{"activation": "tanh_gelu", "init_std_o": 0.0, "init_std_up": 0.0295, "warmup_steps": 46, "decay_shape": "linear", "batch_tokens": 131072, "steps": 5132, "dataset": "wikipedia_en"}
Each number is 500 + 25 x the weight over its row's rms, rounded and kept within 0 to 999. Layers, rows and columns count from 0. Numbers have three digits each. The size before them is the row's rms in percent of the matrix's.

# down: layer 2 MLP down (transposed), 1792x448, rms 0.0717, rows 1061-1160, columns 384-447
# up: layer 2 MLP up, 1792x448, rms 0.277, rows 1062-1161, columns 384-447
down1061 097:502487505526530503503488471504508528483440503536533513517501491516531516498499507462508490476486477506506516491506483508470462499539494534464493503547509494515532462538519518440485489505497506
up1062 103:465529512474545509525514509514463478498520466481436496485499532481494547526528481528465528494507483516492538514471494516462538486483543506459445495503501528494527433518502503519494495507462499
down1062 103:459488512481526510496487486515448498530474471480461489490514573504469538541470488497468539442488485494485548531450501486500487438525501473487502505522501515522487468506476517498482497494551538
up1063 100:541547488505459542518457483497531495525507476488458468542486510509496486521510468475481506522526515469523495489525452471492460519454484485477523466482485517500524475520529471468510508468480499
down1063 101:495546528513499523483493470478510472538503494479487519460562504484528500504494482508469466548471503468489464503477497478439488552520535472491540499518490523457495496481492496477498521483489519
up1064 106:495533447490529491518513485476532496457522505493507450516509546511540454537512512492510488498511514509522506519472541535498525488486527462491475539480525504469485509544471506494501508511553456
down1064 110:545445499523511531515475557496508536493511483483477492546543490486462518505513526539539540472527508535498529457486495545525496458507513465530472519477517506479548527483552487497525494523519514
up1065 102:480506518458524500510491499498560499519485498499478511499490505565467535491482523501496532511467522480506496472523499484452519479468502518491516509488504503481480533437533490499470488515495478
down1065 097:566496459484478501494501481550540512444496515500511497464523499534490509518474518502486498524484440500499503516484539529500519482543547503501529481494528478493510461506497503487548481500451497
up1066 103:531480502504516472500493532474523535464514506489495529510511527485535506519516522512510464563488466514470503521443493519478487477498484554502526449492512520491517512491505493519495527470519532
down1066 103:527507516486511475527464478493496482493505486492561528512482507508494510531511537518504487547537497506467484475526502531486497506467488548465530464515488447482531470531494480524505525494519491
up1067 094:483480505516506499489483492501467525527522477511521489525508516458505487522497534496453534451503489504504552497501505492493482506518467490494480447527501487499421480498493471528495509516447543
down1067 090:488521539541528508479487521473492544505549528530519496532468527449513528491500489500491505471502507529486487521458496517510433494486494492478459460496482491511510485530519463495498494505473493
up1068 094:505505525496526502508460490521530493488509523494500498515524521451541479531528515506496485496478477492498541540515535501544504516455483497490526499514480521517491517550480526494490477534468508
down1068 097:478500507517493522523522509492502499515454497478514528493523472476505508556558504479532507497503498506479563513520466501515560489465530456484500488511502559529502461481477491538478545479469564
up1069 098:506448544494536515445511522502505524494498489483493464470514533510496459544489467487441507518517450538487496478484487512515506478477542485512454536471524568504528493503495485508490472532525488
down1069 103:536483553478541499477474482530498479499519516498474498564454490506506450468509526509493528527494498526455475501507509521494526538456506510480466535437530516563484499494457474505504486458526500
up1070 097:560497474490492483493505503499528505477490497557494505509528538499485469482531494533505526474541523460450473514494534447471475472505490451471465541487515486500460487467498507504491519482458504
down1070 097:519513489501458470515504494509466532534480542497466462493490525474501543486509492500485541448505466487457509497485506557502501512499520513496534477508506461495538514491502487507511498513523502
up1071 105:489505476515472460495502479467508464489483456521520532471518478474500496512479480490461527523461495488490492537509440441522478523491504531504524458511468506515504484509467437514510499500453532
down1071 110:493485486525440541494547478469521556518513479491466513517512481484553502535519538466503470496491478493498498497471500487483505506499514529459483548504480480495513501482504480513531465465520509
up1072 103:522537495527468505485490461503507474468502527518511528513506494471510485506510493458513530520523498531526507456513462508553470485475539535482521494495523467474507518486487508487491503471427525
down1072 104:457517454463505471519498473488460497509483490486511551529508506475535500492491502534520473504509498517478481482528494533514497516491466466466498482496547503463503561501522532507499476493522510
up1073 103:449489499506536501506509481500514478446467485499476464471537496477518515523515510553442515485521538526508543475487489505528506496494524484514513489492506510528507537483532521499503537528521511
down1073 107:483521445469468487515482510495500466488522522497498503492526487487519487529520522517503514517525480508506480484467482514550465496517456517454469529492454496513490524505508523512509551462476514
up1074 097:553508510493487529527491484526453509520483527503508514473486509555508485559516463490477508488504492536504488518496512486483484463529492545518492504474482543486502504542503521506502506520508500
down1074 097:473527517504485520547520502513522478508512546532500509480450494492512492539481489494479512490493463537532446498513514519495473494483512500516510488482508488479489479504535499545478580477527500
up1075 100:482488504514562495503486509511531538471485524547536516490465484528479492515521508528495506438486528514466512510511513503527471475524469475502526444519484497542479546423512547492556502521486521
down1075 103:503500525474491470504537534539520533483481513462515507500480480528482511521510477558519487480462468479449522497529508505506512516521534495459453447485501515553441535484503498462529519511494528
up1076 098:498534483490514498511543502547533511472478466493535513474509522521513483485526538533515491535491480483539495522479485499494540508514523508476509502485532461528518514508479495486484515466449521
down1076 095:513534515507449535524488495449505519513515486473484545518507494485506520511500564471501495487514491555531455478515498506522517454449539518483500524502497472477486533484500495522500532472487489
up1077 102:478508529541541482505500515506542514490481476526551560454501545512518507509520481525503499524500460495496526474443473473543525474472521526508477483466478483493503516523485499519479529516493502
down1077 103:454531501481504463515526511476550509492459516526536515480500490491487514493526517514556510519513541498500464544508495505496515499530475529480507511469497492495519507543463492524505483519485516
up1078 103:493545547484532486525494511540510493517515515491514486503550543501467451484489484471513488503521536497497496478504507467506498519483502502475475488531509545479512513528544520518474546491517496
down1078 100:505522494536482487516494460494523501496493468492486510494522466469491450471504452458504496512487526526537464500518499527490465528497529530540443507516526546476527501474490491492518519515496491
up1079 098:522467515493485494516498478528482517532484501493513453506507488497534513544538505507543538513508504478523521462519493494496524503523503473524511493518496449459480491485496471488526515498496463
down1079 097:510502529517517521548483457515489531520499530514474472501535523509503491508510459546503531532487456466486502488525518490501531449495475503533517503505509500459489453494467498476503535534512526
up1080 102:488515484541503517502499489523567513511532455491498510479517548548531528556493513487514517517511504526493546508535494443488494549509540486503485504505484482521509544525498475477522514521490490
down1080 098:504487490504503485512475471511492518496503508479476530465516484527499557498505553482510547521497504526524493521506503489506483500489526508492508465494447501483475492517483534505476500485559496
up1081 097:509488483506491500496491479485471473470488520515484521497490520501488542490480509512481508526504503520533480496547508487497507552484530477512524512545469510490482438574502476469495513464468502
down1081 094:505495466484488503495434512476504478519505504460462505509461490488522521437500462502509490525505478503514511474539458535493535538512562495493487520520462499533502484535496481489516446490475527
up1082 101:478501505527504500452497579470527484527508470539457461503490493501497506513493506513522507490469490490496477501512506511473496493512533520544492481488481462510518516499478539499470512552481504
down1082 102:506490543522473527438525507491517528518517492537503487517494451548502542455524489483479507504492535476504490517482463486491521544480496522525500502527512471443502461533482521484487514484460514
up1083 101:468498499478545499500476518525494480503505516555538509531489535487517502469518506564504461474481505505485509473502513524463489539524505501510518465547508502508496515507506477452555529508512462
down1083 101:478511505497544530528490521546477524504506515483503511481509447487511503540515493540514505538494514470483495478515490535489484535505505464517501491522503493459483486495518507504513518492485484
up1084 099:514486496527455465491497511555525532513557439557487543498499521519511519524486493492502502519547525530560543477495509486473474485522559499492472522448482485498522514475478493458470489481502496
down1084 099:502497496455500492461529504527496513519474475545464514456506512481501514537509491490504525489522494499487575534457505517437491473528535495517527507465512486502493536450502468506519482463512504
up1085 097:447529529519501463544508527520491485484502492479501519478481496521462464517494518527545484535533507517508509526500475522474497509526471497484476531476502481509545567502497513511474501531492513
down1085 090:453507528542507484504468510492476483493500511512470527527493499520503534506490462524514487542537507489523533487519536488486458523500502522486512491533539482492471489492515497513462513507495520
up1086 098:467500483505499518510511505516506513492505483518457519524486523499468520486452527508479509503529510487498483464497488510491534527452513481535479447498458507491467501498522446542527518480485543
down1086 098:505492515515493517549522489497495516522482457487471525518450486449471533452470474493484463517498557487542510483447489471483494493496484494529520492522500481512479470520459512500482480475490494
up1087 101:500470474538465512515499505535525473499518482484529504517475520523516534495456512499491531504470487569474515458478487516576442497475493502503502483487532488491518494478484502512496464482499502
down1087 105:535473516522476511502489521504475486462475528505523543489464517544491476521519526505509485483516522440498531499506487508491499454523515530499486516507496509521519502454507529493501547499531486
up1088 102:557515487481491524519496529487509491507504489542454444532504539485489512500502505539476511491537530496501498473514499476514520498484494499469456516497493525528533483495510488484507497486476522
down1088 108:542508496469507508530518522461485473509498516507454505523482491459503497513485478509516506500481523477473505500444498498494476481514482510483475486517484511485466480487484523480547511458460510
up1089 099:526503480508511509493500558470492512474502461500535484485509560473489527511505513517526499512518463432470520492466482544506471499510478500498482516486484516527491476536437470518453505489527441
down1089 097:517481461499502509519500531473495472492498495482486492469523512470560499544536523514480449500529538559495461486499458477506523479476485519526519464483486486512531495483519523561507514537495495
up1090 096:553490507502521495506529467486503494465470502505471496488522472515523488500483475546531526517503494501499499494517530479529498517496419477486478467512496500475483455477470492510480523513494520
down1090 098:511515502501520541543494450519497495443439486528464549508512523521514518477543487514510530477501472518487445472530555501492520508526491490496492468483503487491489513482505482528472513498460542
up1091 097:488493473477495487517506523505514518523482485479503482489546489512512492490503479457512507538501483546500472522483537546504523534459480486527504500513494540505505473524496520495468531526515520
down1091 096:462487492485487503503477496507512504530481503515451494533495514533527506490527517490514548540556484504472510519495515520497508556450506515501520521481509518496495499532458523494514512528517518
up1092 104:536477517533527543468483539514512499495487512523535496493516492531558465460492501508498512452503486516524477495513507476501486509412518482521478513483516502512553491477484489514524498515472485
down1092 107:499489523508522500526461497486494529495470505527506493510510538494522505483527504499525545440507486462494457485518521485508461499468524516521501519556552543520528518448506496475495487519516535
up1093 098:472550511512471514464485493539483532543518460497520484526488473470494477486507484489508514507531518546514504498508519492516483483496491511530524498502545531473554540476517507499502510482478507
down1093 097:502527519529479482541479497527530553521545498512523499470497525535499478467518494521530446481517514553462498529481470524490503494521479522510541521472497506503434557495499536482485501508476500
up1094 102:492491498556545525511476469524478516516511482480479506507512465522522536530475500511481531452490469471458470524500493496534520462513455531502528452496497528471517502498483528502514495552501473
down1094 104:536532474512509529538498496493484496480510475519488503466465455492518510500472494491481532511504497500507478496522508514534521493556533529557482450530482465497516518467456464564463487518535487
up1095 096:486427479499534511467490525487514517480486492475510491469501485514485474492507478476491484439518477502524469464466472474495489526529516496509521459531496504526520505509514530557456528484538542
down1095 097:504502469513514490544508508492513502532502485498466459499431481485475550513502482478555502469532467511518471487517458502516511526526500498507484458504517478522504506471486473529494519520538518
up1096 097:507493521489542450512429485517487543504529451492468487472514486491473519501526510479494492515517519505500520516496526525485519504493487480477508517505466475519581532512478488476486501494554484
down1096 096:494517508482476505474478490489473482465460490465466506500505487483509489538491449510484483488508529507494493485467510472520536471494514504558475521485520478484465495514514456507492524520518537
up1097 098:496554506480527520530481459489525526509522481516481528455527508481509508481503511539477521488463532509495514514517497494502475538497520501450556492492485515510512447515482516551511476484501509
down1097 094:492479494493531505529521523495507533540516464504505480512506485523536605478508535486482488503530504470483553495458505543494499498511453512477499459454505501502504476500522522485505423476507506
up1098 108:539530458493508519545513476552502500524476471454516496511486520486481481484517539501447556476486490459482477466461507501504496510516487494526508511498521504482460524475464484490486452476504504
down1098 112:528549488451481496493525509535488529489500537525483489499481498466467520508487513483503526507539536541483473449476509474532491479489493450507487514510532501477500493505490489467496494468480528
up1099 096:534468517502481457532459489496481468471518509505518458556513482504518501521496531497511517481509503519506521519526517493489526508510514468463482530533467473501509521538526496526475529535521537
down1099 095:525463504498515529492475517521514492496468534507537468529485476511493504563471542499518505459518501453529479519513501455552572495489538523517479529533473470525509489544495536502489530501492521
up1100 097:495447469495500476484483500512502527535459458523458510552495490542526464489508520528499446491482504477473514534495506537559497499477525555523564509556509498491532496516501470488517492547530520
down1100 093:496476508524505514507487514517472482499497471458459498515497487520511483516497522549513484481510500500484505445503548554519507494456527489458511538506443497494514495524518492491538513515532520
up1101 097:511486514484467488492508442549497476495495496479467542534519473540505488523489521481497480459480535471497474454527471485540543524519542500493527507497533448484502508501527535504489483511499507
down1101 093:493474503480506503524469508456470493501531503506479492556531522502488528529499489502479507472486487505529482493473477516515535479472520507507514502517498445465532477498490511504478513491527486
up1102 092:509544509534487512490441496473458504484481481524499497495486501490495471486504511476490491490525494487500491511536526497491533515501528469497471534484508467505519488501497484462475473508501502
down1102 094:506495477494515542493527442472465495513492493493531461469450456529518481492522497502484483498492493524498485543530500512546504519494490454519523475498465481486509494512499461510484465507458496
up1103 094:460490507491507509467533506470516530522521507521497501498499528492493517509499503533488459523490504513524503474503521490533504507465518507499473480487494489525466530495509488500524456524512506
down1103 093:535504568482484477487493493482532537498521529511489529474466511532490496499481489487459510488515523492519510457514527504477497484511464473517457460494474496478434482523486517482511506503501504
up1104 101:531493524570504521520517506455483482486486507543521521499475500495491483499497504550492548495450475534486492531515526503503445509514486473504512512532483489540481487510481509523445531503480480
down1104 105:500567472486493526487510501461523465542492529490488506498489528502428530537487509513457468527527466504489498513502488465458521498498526515538524472530466487498471501491496551531525515510477545
up1105 092:510504484538475560470490513569497475487505448510538497506527497450495486515532523506549476457520535478512521439476513499516493557491516482482507481458504484476472511536531506527520462490484496
down1105 095:501479485541477511474556542522475511530519514503454508439510506495502506504494483498489522456474474494524513489462525513510532532483512518503491474521523544471493524502510528498491470488522490
up1106 102:475483454541492486440510528493498495525506518513492513542504520504472490495544529521482499487495527516480513444479474508487523503500524535442471497504509532494484503517480486506458470446454533
down1106 104:483507525543516486494518480509514477536495529563484521533493510473474474493537523491514527526528470550495512444483496489512512491525529508446463495503456511485478507485496510504491504476454494
up1107 097:524554486503522525522504532488494494435522522546515510548493487463512485474524477491512521482521476461561493551528515522493508503541483531480464523559480513492525469526514478489539510561543532
down1107 099:485509507509528502535506483504509503474497556507511504528500455483502488483489490503536533478521521473469498489488502526481465492529507513482478494497507523523452491474509525497550496502466517
up1108 100:538531507483508544501512484522517497520497499502508494553511493528537535467496457433531442489526495476477518476488451481524489492472487453509498512537495466514479472507512507499527506488477515
down1108 102:488507491484532515501507490474480501487470541496490467541479516567528532469486502500490445492465480518469541475493475517491523501517489495499518506498528497488483493508503476538470520486481504
up1109 098:489517494474535521482491516512502503523491564507534517552516493491470511517530502552525509483539508518565494504495498478552443527475490470513500506445455486492486537522502461481501480502483467
down1109 095:513490508515532490500474482479504523505511503462478524472517511466523495530525512498529501495487486487531455543514521496515461533500519501508533491493526535479506502495508503475537517563458494
up1110 102:554508485436487452475472475473521507486531499463496468488508512490522504494493486495513513500484507556499473493530500455474481492484542493471507503516515530496493477487520500508459487490524495
down1110 103:490500517498481471501506561485508466477522494503488490475544501478530516513474532519486462473532515541509494516445497479483432474503503471517525492506516491469459502518482474503490511475536529
up1111 102:470506516495524463483478503529504495487528539513511492512515527498464488459467506487515522503501471458489499515498488506467503469476465503476484572515507514503490493474508522547514518546511508
down1111 112:505500471505489493513509511484514488434556504518510497463519526503504472529490498489520443490513463472523492498486497520560535543502502465519508520509554463518501492478482493520481511461529458
up1112 103:480469514547467500486484489508508469515517468494471514525472508479534494467465479520530509471505496510529504496515482482489477499511484470489480519498500520493533534488492527506511525526499473
down1112 106:525493502487480428530511513512526482478471514472518517524457482487492539505504461514513518465507490464501517505489520535481486528530502496516485479543480518488503522477512554495474497475521515
up1113 100:462512495463491497539477478523454498463499478507503530465492467514545538497485506524526512498466507478523466505527495512479489440512537460468526479490501486477534533504513486520511489534570473
down1113 090:479515521483479512521462506483498507475481498479496480490482470518547495512498508467484483519499504491517520520472557483516512523507487477410467505535470499515504513532501508525466494482510496
up1114 107:511505484527483520447511510525530501475504471574519507544503493492520482453504530466536484469467499501498497420497539458484423489519497509496496517457456545514472493509542524493459482524507509
down1114 105:539502527518502538462510479535532502465515476551514518499516486481485542498490560467528500473487498503496502447520556480514468502480509514488505484471438488517481487520536507508471496502503537
up1115 103:496540521514480518519526477506472494526479458544489492513523487494448447460454484494500494490545450501491503495549524526440489526510510527497538491511476497508478502499492488500458527496507510
down1115 103:509488538488526454555475454456529473521499509550499539495519477550442510547455511495528458496565494490499495536529515530513465517517521538475535493527528515506529530500506514478526504487449491
up1116 099:491525527509469526478465510531528521470520446536510507463453503485486511477487460506494494460508512498540460499495457498467498461479484484497511535496486516517540510515490498442503545495484489
down1116 100:466550539525475499495453520504485518432475469479490518464464508487466470517515517480513479475451479531539468525544451514482459488543499525477545502465467463493527514528478476540493511517502506
up1117 102:478492519530457459514462490515501517501532500509490468485505485500484491464506493500496490448489478515508451534506550514521492550510464507519479510518498489529525476500480520510510517469490545
down1117 105:452483508494512460481495454486523537501515493492489509520518520500482503488504538432528465487490469503474472512496496441494476533498463551492505521522500551453499540521493478509545485457477528
up1118 100:502485525522489537522523478499483516478516479457544509475492499534513483511525496498520486536544528523479513497513502519496517511472439501497445531513465483510500502516490458500512508519495477
down1118 102:499497499520507527484516482528521546525502521451489511515496468517544501486475476537501491523551480503498460514489493533519526462458504491539522510524431505457500511506533480512512494495518492
up1119 103:546508471493516514495511505476517534499473475501463497479481497496522473522451485505543536508527478435533514501487479475513514547474502545513511518487507452513485491514522491499527472442464477
down1119 105:540506492550515505511505552515490518466444511520487492496524505498521523529471498479520493464481492490504465465524491504501479527530510534483476545546507502513540483499476465508505488495507502
up1120 102:500500428489520488494536476538533547500530533458504483495499494509446524481498520472488531548524447484550465479463493481479477496512538484503483498515518554477522516505511512487528525502479538
down1120 110:506485484483490529496524495513520520521477493484513497433495510502485482499444490520491492517483478462510478514473502495492491512533515522547511548489490494503494511501499484535516514496464539
up1121 101:500530520485502484512454602456499492516480505484498518472489464514512472516532513511549503484509441492493468511510469505516495507500528514479477484527491479498533483535502512562475469519514547
down1121 101:508447507525476487481492470499510515503487486531479436519487514533484444496452484494540510507488467519552435485522504465443488493470505491523512480529509469492535472501531527513453482497496510
up1122 107:508530508532522497492537497487543473498505497479507524478538500484481508563497480499484485489504479487461472519506484528497523480500498458533483517520496519505500485505492456476537489505526450
down1122 108:548504486528526480502457467521487515541490511494491496500479532542507538474498525502512481513458476509481513460460494528470504488454490542459479440542467510518507489522508468479498511465473523
up1123 102:514505506488521494489491502497508475502559495483472487457499486501514486531530493515449514494487491491480548525523507499482461529487476505498536490499516482486467475504532451505501504475501527
down1123 103:534490516515485502483530535501446479510530505489511508495498510548541537515486493494456548475517477512516501538542542496504505512458435448495526467483532493485468497469506498490500530466517481
up1124 105:480493558519460526469508478494524497478484492499511481515510495459487487495489547502495519475499498483513527508508466461532477503530470501526470533485523504535495489526541482487515524493530520
down1124 107:509513503494486541487490494507498481512493473492459508510536504534534496449487542528517496530490486513544544518492508493518532496505519518518478511485504474485500549509476468538509523539441522
up1125 100:457502486504528466457518492525485515537510489490493473523489470504519476534506495427494489488507478498483509497465511487500518475445478525526522507495506518450496440480471502482472502503536480
down1125 103:455488486517504494500497500501462477508462550528497501502507441537546546500517512452518459512514501510505517509481525506527492509455474492478524499506533511520490497515487483495523475458544512
up1126 107:507534533499520526505517491475500499459474479530517506485502486515520458464523506513503510490441490500550502469521520498492488475508530485498522528489478490453527524498475493526538508427510526
down1126 091:507528479504498534493534514501476503506464507499470470498505485517523505481486486482488542511497494499499462487555470473512476465519552527468509548482547521492528487510462512535509472485500449
up1127 098:483484490493507483503444463501499496477539471517488460507521520482496477485503544504527486529509507505459514489501544527534487573523511483482524542499510528515501481453473524483495480487481502
down1127 096:516484514520508516563522525474489506496501520484494523443511465565475543487510501502556474530493511496470554524499510505512518454522473518485476501506516508529453505515533482505462517528481489
up1128 099:520501503485493501454502483494491528472526532484520476474465477520493492535476478514492504500469506546495507484497465494510490509506502523498543501487507472493498496506510499514509512476466516
down1128 104:528501538517514516489546525465480518518551474507477469505542528494507492519536494511475471505520484467515496484506473526514473498497497496453492520562521499478515502545481537511544521534474565
up1129 100:486483505550573525494481557505460485491541524478518518527489496508504489501520488510461468478443528482478524477491516489534491496488498487473504494510486518500509492507539478523458507536493506
down1129 103:469473509514452516494490494512527471503489532493481501499539462495485523560502524541469485466486510537533495520488500507543524513507512510492467480471517503486465463483504479520498507499488482
up1130 098:543470508523466461491534458530504550473490483501551490515510483550489496514481478470488489511514468527475499530477541514527518491521508458479465520537502522531526519504516516489539485514509478
down1130 096:510441478523480517487505512469526504488469505505539489478522469466504457482541503516553521476503459517519476501459488483495478526513513511466485534488473509507485491488470481526520512478494502
up1131 097:470537501466485485505503552497487524480446497520502499525500471445547463543485470525452496512513506504511541522516536534495494466485509491495521502482534536496547510519507504471512465477517506
down1131 091:540527474478525497506471548522474511505486512487479514460507459465474487503501499543459457511478493483481491520509508535551529508530496475493526537520504527483512519505512490483493483425476475
up1132 104:515502503498501504495550513468490460429472465510517561463498493528538489537491475536487491541484467514497453530561485517530462506557508507505500459523505489502488499476487498526472567466528482
down1132 108:550514561494536563470509508453493466524511491497521518525484526517498500513483494536438453508503504516475484503511464540523488503503528488535477494542502539528486495480498585515508525520491495
up1133 100:465490484527524471534493480539478472489523489539520493442503478496481495490498485498480467489481547488501482479491490485479507492497454543505491491482487508513499479497508484547498478510535492
down1133 100:521507473509518495490480529509508490470510500496473459516520446535468528520484534448534470503508504525521519483492522508499516515481508512506523483449534498525473474533518491499484476498472485
up1134 104:491500492499513539491501529498476516520484502496479490482482455502531471503498495493528519540482531536501479471492488496475539480511472501470481500497503476543529468537530469506479488538479469
down1134 107:527507470500506511521486492521530483498493508499530526472525524504504515457513509469499509466463473490528524511482498504537496502492544444459516486477499456498506504488513483470517475506501473
up1135 100:470462471533537521514478512495457550463502476465453507476502437523490542531519484515548524516479532485500513485511463550503523551492521463486504513525496485499529469545484434550508528469486488
down1135 095:507491533548535474490481478486459537536508489506466504481482459529527498557497469487494444519480511505459469523474474492499503514517510518514489500479517517484532518531507489518496526530472496
up1136 094:536493499473488549508529520516513492539469494519530518507479474552488508506499514517473505464529457532494473493460508482524515458527498476496472540515514518511504519456488477542513469502476504
down1136 093:478499538479477492487467495492480475517471496501456498510475476526507516461561516501499530494562498522486469436491504457477500500490526512518480495484525500462465496489478488496520510499488500
up1137 099:543494497539494520480529503495448515484494488498511492491439508464480473535452523511458478572471498501489477540456498513515545514467511430487516508501489478489480509490487500525517538531510447
down1137 104:521523468499504482498533497491513516498465512509489506496486466483484484490475556500466496511508504474508485521501482489520499565475517470516442500524516526516502516466504531578510514511508463
up1138 097:525515493511509477537504510482497520517477532520512514493501508527525439544486546462497512532507487534485509523522487482538527504505483504519486491525528510485451480476545520474514577494460520
down1138 094:468506513524518491555457501490474475577479533483498493497508501505557509493497507513463466540508502491496504466521493508500485508523505502541529452507490463462485562521489532526506531484507464
up1139 098:502472490507500491518519510525508505506489498511439459508496492518512478499486518504509480524493511454486531468481504514497470441485498523477544503530489488489510502513509528491480492526514524
down1139 094:500502504453471534525516501492506500496546473512508507506472494477515510495547511530451478545437544491550530488494505536514522482521522538495524468499493513484485488498499554538500498514476536
up1140 105:519508456502524513539489535513503491465507500494529509535502486516497512484456479525490486496474528528494483498521472520485516545463551485515526512498501540525489532526498488488490473518483507
down1140 099:486553529537493506490530496506504484494522495464487491557493486484466539490477500477509483474468444541500494505479539517477524532497433510562546502546481504468512518510491515508544485524501451
up1141 103:524501482510462463494505525447490497492490524518511454514473476496484489506473492502479489517481451544495489508510501524497460553493476453494455556514487533520534457489513490501506534504493482
down1141 100:529503479476484494488517518474503510470506509533468485473499486513465527514522490479532512507494475508485487469507507500495492560498480499527517511482472529523482479490465457522471463546466528
up1142 098:497478529449504481507488472476469474507474473489510561552496493521533460509504511513510479499505479520526487454508468481454510472464522474502491489463496514474478536567483470535507519516497492
down1142 098:547495542530537479461478457507475500434532508494489515497507529550521464461517486504500537533505492496542557533481505485514505492552553534493490500513521466500499511472520536564512498463524489
up1143 099:506487510536552489522482487482470517463505532503528519515475500493501540492510525528477527548501486494495510519478470536432479482516508492535504496455508495481495552470480466463512511517493486
down1143 101:534508495501532488491504485483518493515484508521512504479530503523491555473489520543518502522476482474484491498486471513522507494535493500541486494444494519503513509449491530472490503516497498
up1144 101:466500489472478532503549536552474489491524513500478507488518459531463474489545551511482557482510515504521482490531511483461500464522552463476560505480522497440528515485494494508489495475502505
down1144 101:525550519500508512505482558477482496506477463517499494535539482493501506482477481503528493482483462495496505511502521507523474474499496513483495500517464545448501489512479546501533494524533493
up1145 102:505499503522510492527486499493481491541453501463522480465492501464486490499483532506507454486482477536554499501495501490524467467520552477464551500473503493474481513491477490518468496528481513
down1145 099:506486503555474498496519478462511494488482518498502454507461463489473519575486502484498476519475540498518479516508515480501504449507535488551516448551484501520487493515492478508503503511511551
up1146 094:520518496479486468485492495527498485549514519533527494480480506463524525479503526516514509514485440491489458522533489471427481483514542505512533519463496497481490491518478522506455455498537510
down1146 098:482507517516499513457495551501494499503506496528514470483458482507502534478522501500516477491503486453519522475494459503466535514499528490555547485430520464493538527478449488486474477543525508
up1147 098:467470463471512478519482554492499515442518502505524518492444492510505534494480521486507484440465525535486500505517506518525518473547505497531529498467511465507495526494463501505515506480487541
down1147 090:491511477506542485479455472469490523494560476481479494491498480473512506519514505492485499557466508547493511507483516522509518517518528523473460498468502496541487508527489496464499509495470546
up1148 093:445459468476517476487482527495495502520502482527494494518480514497507499501502485508518489460500541523492538476495510477503488541494485507506522475499529480546498488461513472485495494535598501
down1148 089:473501533479519457506452581498477508491471462477496453490478479525478490462512501515546518489509515576527489498507557513520458545518505497512521486486489480518474560471527493479532470510489534
up1149 099:531464494455527483523499473474473519475498494515538513506495522493519505534559503540466495476487505485477500470550533468508497500458525474471465489492554535485457494499494506473516498473498508
down1149 099:533507510479518514511465503526474511531473496500524483523505516537479477458494523503519504492528522502470493511531476515491507503550496536464495510475532481492477444537466521516505514510541500
up1150 098:530519516492500447503495479546510499479509529502540462507517488505533494495496503512512507463519488494507488519475500488522456444496483475498515456538504490554494507457519488463496500538532507
down1150 103:470549478501503506492494521456473537526551505531480470463479481514497510466530466525501472520519523535507485514522484450505491524517517506500485491525472505477516452518507502497470493513458512
up1151 100:516505487500496474481491488533492489490558494477498479529493521505515547480456490507486511494488470474512492491541507501492491491487476551508552489498524505470474516503521473457501488533515508
down1151 098:546501508558493517455533499530492524509526451551509486470462494480488497518471531501509513507487463523470509500482497506500513454495502502480510498478501505445511478501506494490469490509545487
up1152 101:463510478532522482493518482492521484491544518490513505470498494482521526489499582523484546523477506455475480540510475488483465499482508480550472456513490518491469535508445469520483497481517474
down1152 101:473472456499444499542517461482550487483510471517492471432467467516497467492504494498503516545502526490534464566538475513506512503505481492528532511477492498553454476480478506507506481413519516
up1153 107:470497495473521524503498512498501480433496473502499533503475492474517487490494518489479504495492484508491539508491505448479468511502489503548490506501492468516509497466483518504481462489494483
down1153 102:476469490474497470493511515508521511479485519468507536448522486459490495491489511504458491524494535476546504521526497479509497465482478506493494468516493487517489474499480531497500546474519511
up1154 097:525511534510505509495522519507478507459520479558549532485564529526491473558471519509512515530543488553538529481520478524452482502517517508504488513476492517499558420455493521524503526507513490
down1154 103:497453515497479475481455538435472485499483487493506468484520502508509517480478505500538479527487506551541466492545541515462464484523453533459517557484503485518487479510513544529491490493484530
up1155 098:463556472452522510455515523508473506530461534512496495501526510493503464487539541489498529520507506518499491497486490515472497480466528504519522487465499564507483507491488494544513496511498494
down1155 104:489529469476526549462472481499479527491500548509452507524531521536501490477510520503523516470477460510515489530490532550533465490504502538489489491479529534532461530504462537478501523495534542
up1156 102:502513499483536449515475564484493504547528448515506498500496494510500513552477536493474533523517519513476457484512496524534496463463531497498479491513477504472452533480517492514531508476488512
down1156 096:565523494508483519522487452497542524516481507424469516514499510529507503478513496483494513514496505566507471495499470527517462521532491475520520502465517469506496521470486507524507496482519479
up1157 101:481529456503501530490495472537503486546513495539455434488504473487488481493443524501494546501461546543489502526480506505491502502513487471495479523505532487519508504499505504507528481504490482
down1157 099:519487537475483456489501501460454503507461470494507469485523523491486524472491484530464519501502483478513519517467510507474514497544458475450473496485507499492514501458518524545445541491465546
up1158 094:560496512487513486503451527498509532513467504516515519487503480494482493527496504496506539503538500508524490545502559474520492523480491424539510461487505495515518534537471484516522508537509512
down1158 090:488522546489463518531522528478463524561486523509482518482570474514527544522479483475482498562488528503521500531476512492476473522480524489536506423523519498465473516546490461503525465526536483
up1159 100:523473450512473505522549509469481532501494524482503464485490514534501519511493503512518516515513522550485499509498476528467506491476467528521509499480508499456485538504465487492488523534489467
down1159 105:446515478501486488547524494487495479485478466518488474538537469535488558499490498499503484472522499512522511506505491456503528506479511486499502519493496492442503512506484502526515493489458487
up1160 101:477480470520488499479473511512498531421539484529476455457535488489530494504527513521520462506550534477536546484547470477506538523479507512532511474477522480471505520465570472479502481490527501
down1160 099:486534466521525496467511491488527510490519487499510458524567456505501506516524524497524477477510551480519533488500480524511454512514541493504494491519486494496497511438499503536490509553481512
up1161 102:526441527524495486466521488475498498471453520505485499478519484511479497550509481491488474432533487495545486487511493522510484488488481501496514505499481486555551471485537481495495494465482487